Weights of a small transformer language model.
Training: 954M tokens, 8215 steps.
Each number is 50 + 10 x the weight over the matrix's rms, rounded and kept within 0 to 99. Layers, rows and columns count from 0.

# layer 8 MLP up, 1728x576, rms 0.0257, rows 442-486, columns 432-503
45 73 54 51 38 53 54 51 53 45 58 42 62 33 49 44 50 34 41 54 28 32 54 26 51 54 65 56 55 56 51 39 44 45 56 53 44 40 61 37 41 66 39 52 73 49 56 25 34 35 53 55 37 56 45 52 32 60 52 51 57 33 70 73 48 50 37 40 62 53 41 45
54 77 52 51 57 47 56 41 53 48 36 53 55 47 56 54 60 38 43 46 62 36 43 59 62 62 58 41 52 54 49 45 58 51 66 41 39 56 57 49 50 63 51 59 66 45 38 29 49 57 55 39 45 58 50 27 47 47 58 15 55 48 57 43 54 60 43 46 47 53 39 53
39 51 46 33 52 30 50 59 43 50 44 58 45 39 53 50 50 45 56 54 38 50 48 47 48 67 47 62 47 41 52 39 56 76 61 39 49 47 54 51 47 52 49 50 54 54 71 36 39 43 53 53 55 54 58 54 35 46 39 39 39 37 27 49 53 61 49 55 48 54 78 51
59 53 44 50 39 45 48 61 47 31 56 57 52 50 52 55 49 43 55 56 59 56 49 42 53 61 39 26 47 38 61 58 57 67 50 44 51 50 62 53 45 63 59 47 40 35 44 46 30 42 50 54 41 45 38 33 32 45 45 53 66 59 42 47 45 68 47 63 66 41 59 57
48 57 46 67 54 51 36 39 45 35 70 60 55 53 49 48 55 47 46 46 45 43 61 54 56 51 59 36 38 67 60 54 60 59 56 46 44 52 50 35 74 53 49 61 56 54 42 38 43 65 38 55 48 46 38 49 41 52 61 50 66 52 71 51 55 35 49 41 44 45 55 37
33 47 49 56 52 52 57 38 46 45 60 55 39 51 40 62 45 46 36 38 44 60 46 33 62 64 52 35 61 51 52 64 45 51 56 41 40 65 42 61 47 59 46 39 43 35 37 77 54 42 50 39 31 41 50 55 39 66 53 45 50 52 52 51 46 41 54 56 40 38 39 56
42 70 44 53 60 39 48 44 53 43 52 37 45 46 50 42 41 51 46 40 52 65 30 65 56 61 31 58 56 56 45 45 52 50 45 52 66 43 57 46 39 50 54 55 60 51 50 50 57 52 64 45 57 45 48 32 50 43 49 49 57 36 42 44 52 53 45 55 63 40 60 67
59 51 57 63 60 38 42 51 42 48 52 66 45 40 55 68 66 55 67 47 51 54 52 40 43 43 39 29 39 53 51 49 55 45 54 47 50 34 70 45 34 42 43 55 44 55 57 50 46 49 61 37 44 37 45 49 40 39 51 49 50 50 45 37 39 45 56 34 50 42 41 57
51 45 42 42 55 48 37 39 47 42 41 46 49 55 38 55 46 53 31 28 58 69 48 47 45 55 53 45 55 62 45 44 56 65 62 49 46 50 54 27 40 72 42 46 50 60 55 55 49 46 24 42 55 58 31 41 56 37 51 47 43 40 39 41 31 50 34 72 63 45 53 51
40 53 47 58 44 51 55 40 41 24 46 44 42 36 53 52 61 46 54 48 49 54 53 53 73 49 39 58 51 42 72 53 44 43 62 56 54 56 42 35 57 36 62 53 44 42 40 42 47 45 52 51 59 55 52 43 42 55 60 42 52 42 39 66 40 57 58 39 29 46 55 36
45 43 63 69 57 37 38 37 45 46 59 42 66 50 52 40 58 63 50 47 64 49 44 45 60 45 45 47 45 53 54 49 62 46 73 66 74 60 80 47 45 35 39 43 66 30 59 66 46 48 57 63 47 58 40 34 61 40 37 39 50 42 55 50 47 43 55 50 61 46 50 54
53 50 58 51 46 56 54 60 40 59 60 49 45 62 36 56 37 52 67 41 59 42 64 58 55 53 46 37 37 51 52 47 61 38 54 56 41 53 58 69 49 46 45 37 49 67 54 39 48 52 62 47 41 61 48 47 40 46 45 35 45 37 40 47 40 55 68 35 47 36 49 55
44 40 58 55 45 54 54 58 48 67 52 61 52 49 56 52 43 53 51 49 48 49 42 32 57 57 37 67 52 61 52 61 40 50 30 62 57 40 54 41 63 59 61 47 60 43 40 44 71 50 40 51 50 35 39 54 47 39 46 44 69 50 56 46 55 43 56 48 42 49 46 54
65 64 43 52 40 63 55 49 48 26 46 75 48 29 40 67 51 53 51 32 59 45 42 33 63 50 40 46 41 26 74 58 52 50 67 36 45 47 34 37 52 61 59 47 53 57 48 40 64 35 67 43 42 57 57 53 47 45 46 57 56 53 52 62 61 39 55 58 54 53 45 48
49 46 47 42 60 43 48 61 61 57 44 48 43 48 35 49 47 54 40 52 48 51 35 22 53 58 52 61 46 50 52 44 45 52 66 55 45 60 71 46 43 39 46 63 51 55 46 60 51 49 62 44 62 52 38 58 50 26 58 58 77 43 45 56 51 34 51 41 61 45 48 38
70 51 55 43 39 48 58 48 53 45 57 61 51 35 53 51 50 40 52 55 72 54 59 47 47 62 68 48 30 50 53 56 49 61 64 42 53 57 53 47 46 36 51 40 68 47 54 40 39 35 58 46 40 44 59 40 50 42 28 48 63 46 56 52 46 46 65 47 54 57 49 45
56 45 75 53 47 49 44 36 42 44 52 49 59 33 60 41 49 60 57 39 50 45 45 46 52 50 49 45 58 46 66 55 41 44 52 34 67 45 65 54 35 31 51 61 54 44 46 42 36 33 34 37 64 22 49 55 52 30 40 61 52 54 49 23 33 44 51 43 57 55 67 63
60 49 39 56 51 32 46 51 49 28 51 52 52 42 49 76 44 45 60 47 39 46 52 48 56 46 68 45 59 55 49 55 58 49 63 48 60 41 57 43 61 53 73 53 60 45 56 37 25 73 39 43 33 43 59 46 56 60 13 48 62 67 49 50 55 46 35 57 54 41 51 26
50 55 53 53 43 52 46 46 52 47 46 57 51 51 56 37 61 58 68 23 51 44 43 57 51 53 47 60 41 58 45 48 54 55 49 44 65 36 41 55 64 40 56 52 46 50 64 56 50 54 41 53 56 49 45 50 47 50 50 53 48 42 46 58 40 49 46 39 47 36 56 58
57 63 43 47 61 21 44 41 41 60 61 46 63 53 53 49 38 37 67 38 49 50 35 37 60 44 46 50 45 71 38 55 47 45 42 66 64 53 53 48 54 40 61 62 51 85 49 40 36 39 46 27 47 60 55 42 45 33 43 49 61 66 45 56 34 45 36 41 71 37 57 43
54 64 56 55 58 41 56 38 64 42 34 50 33 50 53 50 57 41 47 29 38 43 54 49 46 69 44 44 57 39 47 57 45 40 42 44 50 58 28 30 48 57 57 40 74 39 46 46 53 70 51 40 51 52 51 71 52 38 51 40 42 44 43 70 47 57 68 47 61 57 58 50
55 61 48 41 43 43 55 45 47 55 48 59 56 53 51 52 50 57 54 45 45 59 32 53 48 58 37 54 46 75 52 58 64 41 37 44 49 36 45 46 44 43 45 47 56 37 52 49 49 60 54 49 58 48 46 51 28 52 54 48 53 46 49 60 68 67 67 43 52 61 57 41
44 48 47 45 41 47 51 58 51 40 46 59 67 46 60 59 52 53 59 51 60 53 53 51 53 58 38 65 40 51 57 45 49 54 41 50 63 34 51 55 54 44 68 49 74 35 40 63 43 55 57 54 55 40 38 39 64 51 54 65 43 42 38 53 54 61 50 53 56 26 54 44
92 81 39 61 55 71 30 80 26 34 86 55 48 34 40 34 49 39 73 13 20 18 61 39 66 60 77 48 35 44 79 40 46 53 64 77 45 52 44 67 49 85 61 39 43 96 46 40 40 45 84 24 57 61 25 29 23 31 00 33 88 78 58 77 09 55 62 78 14 45 53 31
58 41 71 60 48 44 32 48 50 63 57 50 54 46 57 57 40 62 50 42 49 41 51 55 51 37 53 44 52 39 70 64 70 51 38 56 44 39 37 51 64 46 31 44 52 45 60 34 38 67 44 58 50 44 64 44 44 56 59 19 72 50 44 36 53 50 57 33 41 61 61 41
58 46 63 40 48 48 43 63 56 67 32 68 62 47 57 57 56 46 63 59 67 42 43 41 52 49 39 57 53 51 56 56 63 42 55 52 60 36 62 34 51 54 44 54 54 44 37 50 35 55 53 53 51 41 51 54 50 48 41 41 43 58 44 40 53 66 69 43 53 40 45 55
61 58 53 50 47 46 35 31 49 62 65 44 40 43 44 52 45 50 38 59 45 51 57 46 44 37 68 58 54 56 48 47 65 55 46 50 55 62 54 56 52 38 57 53 60 67 40 43 43 55 53 46 61 55 50 69 49 31 60 41 51 50 71 42 61 41 74 35 54 52 66 60
43 44 39 55 59 48 46 52 52 47 41 64 57 45 57 46 40 45 58 51 59 43 41 57 55 41 50 55 46 61 37 61 43 64 52 58 30 41 43 40 38 61 43 54 41 38 36 31 30 70 56 60 55 52 31 49 62 43 54 42 39 46 41 35 39 54 61 41 52 46 46 56
40 47 40 44 73 59 33 46 36 52 73 81 48 47 55 52 58 55 44 55 48 69 59 47 43 40 46 37 50 47 40 53 55 47 33 74 51 67 65 46 34 68 48 59 51 46 63 44 42 63 54 49 45 60 43 56 58 46 48 45 54 47 41 47 44 54 53 50 44 47 45 44
55 30 53 43 50 52 46 30 45 47 52 49 48 62 45 35 42 51 46 44 39 58 47 51 46 56 40 57 53 36 57 46 68 50 67 57 38 44 63 48 47 36 53 45 55 58 57 55 40 54 48 37 58 39 49 63 57 60 68 42 78 52 53 45 62 65 61 41 50 39 47 48
60 44 45 57 55 60 73 51 45 51 63 63 61 58 46 43 36 64 44 46 61 38 36 48 56 64 54 34 68 46 48 64 35 49 46 51 63 47 68 61 38 46 43 52 55 59 48 51 56 59 54 65 29 37 49 56 55 53 60 54 56 48 48 58 45 49 45 58 57 46 37 51
36 36 38 44 54 43 50 53 56 61 45 61 78 33 49 38 52 54 45 59 54 45 51 48 53 49 55 55 44 47 48 49 58 74 53 57 37 49 59 52 39 45 66 55 42 41 59 51 48 42 63 65 55 35 26 54 70 59 58 55 53 50 52 56 34 50 48 56 45 43 41 58
59 47 41 28 69 35 64 65 62 43 41 47 45 48 44 59 40 37 54 26 41 45 56 59 41 36 53 30 62 37 42 56 53 63 55 54 50 44 51 58 69 61 64 61 46 59 60 38 48 40 45 47 45 39 55 58 44 37 48 35 56 50 53 42 63 46 46 56 67 52 65 47
59 67 53 59 60 32 48 54 55 63 65 51 42 46 22 48 47 35 48 37 27 31 41 50 46 52 53 26 56 66 51 48 62 57 47 39 44 53 35 39 54 48 65 46 57 59 45 38 35 48 56 38 56 58 56 20 27 66 49 52 51 42 39 40 35 52 64 46 60 45 55 41
51 44 39 78 42 55 43 24 69 54 66 51 56 51 48 64 36 39 67 48 62 43 49 49 37 39 44 41 66 67 34 55 55 56 74 34 66 64 56 73 38 91 40 50 52 42 39 49 36 41 37 50 65 42 45 38 37 47 62 45 57 64 24 17 53 64 54 61 46 49 47 42
58 44 58 57 49 43 36 69 40 34 57 47 43 67 55 53 53 55 51 36 54 43 33 47 53 32 40 48 58 33 63 50 53 46 26 58 59 29 59 65 56 62 45 42 55 24 48 56 66 51 49 55 32 58 60 44 44 60 56 25 49 46 46 49 57 56 63 59 38 57 63 34
63 57 54 40 55 65 58 45 48 41 54 53 36 45 48 67 36 39 66 49 48 57 55 42 58 81 44 49 31 43 64 54 48 56 45 60 60 50 52 57 65 46 48 52 64 51 41 53 50 41 43 36 56 49 50 45 44 55 60 53 57 64 46 46 52 39 67 65 63 28 47 34
50 48 75 57 59 44 58 52 46 33 62 44 49 62 59 53 54 44 40 40 47 56 63 34 39 46 57 42 62 66 52 61 72 49 59 45 67 48 50 58 49 46 39 51 56 57 32 60 44 69 38 69 47 39 54 50 49 54 48 47 54 72 53 59 43 24 62 55 36 50 48 60
41 45 46 48 48 42 54 44 41 53 40 45 51 44 42 43 48 46 48 30 55 29 35 44 42 62 44 53 57 56 50 48 65 59 51 57 49 65 59 62 44 41 51 64 57 36 57 46 44 83 48 65 60 47 50 79 59 46 56 52 42 52 34 65 42 53 53 48 39 50 64 61
70 44 48 50 49 51 57 63 51 51 70 58 62 38 47 55 67 44 59 45 55 30 31 48 49 50 57 36 59 40 62 33 66 80 57 49 64 41 38 58 66 49 44 44 46 21 50 52 50 33 59 65 58 51 31 59 52 51 45 49 71 79 56 56 58 44 47 70 67 34 45 36
56 50 57 50 42 53 55 25 49 45 59 51 39 53 51 39 53 47 61 48 57 61 50 38 47 56 46 54 21 51 53 37 45 39 67 54 42 46 56 45 53 53 60 54 41 66 46 73 71 48 54 26 49 69 54 46 52 53 66 53 73 51 48 46 36 54 51 46 49 48 42 39
47 44 51 46 71 51 51 29 38 63 46 48 53 65 42 69 44 60 48 48 61 18 30 52 46 43 36 27 35 55 50 53 48 64 51 53 60 57 49 50 41 57 50 59 48 42 52 55 38 71 29 53 63 38 49 48 43 42 63 49 65 58 39 36 42 45 40 27 58 39 58 40
58 33 53 35 57 49 53 38 39 56 54 61 61 70 52 44 42 58 41 68 41 51 51 44 60 81 52 63 43 62 50 34 54 36 52 45 45 69 51 43 54 47 30 50 63 46 49 58 48 47 43 38 54 47 40 49 51 51 55 46 56 73 64 43 34 49 52 45 51 57 29 26
48 56 50 62 54 47 57 38 48 39 53 59 52 38 48 32 55 35 58 43 26 49 63 44 52 71 47 56 52 49 61 61 50 49 56 47 59 54 53 37 44 37 49 48 54 46 46 71 58 67 41 54 47 49 52 60 58 55 56 55 54 38 48 59 30 56 59 50 57 52 56 59
66 51 61 58 58 34 48 62 59 50 69 60 45 38 56 66 43 43 49 38 53 39 54 55 52 35 46 51 67 34 36 55 42 42 44 51 62 45 53 50 50 45 68 53 56 65 52 45 39 41 64 48 60 51 54 48 46 60 60 36 57 34 60 57 59 52 36 38 69 57 51 39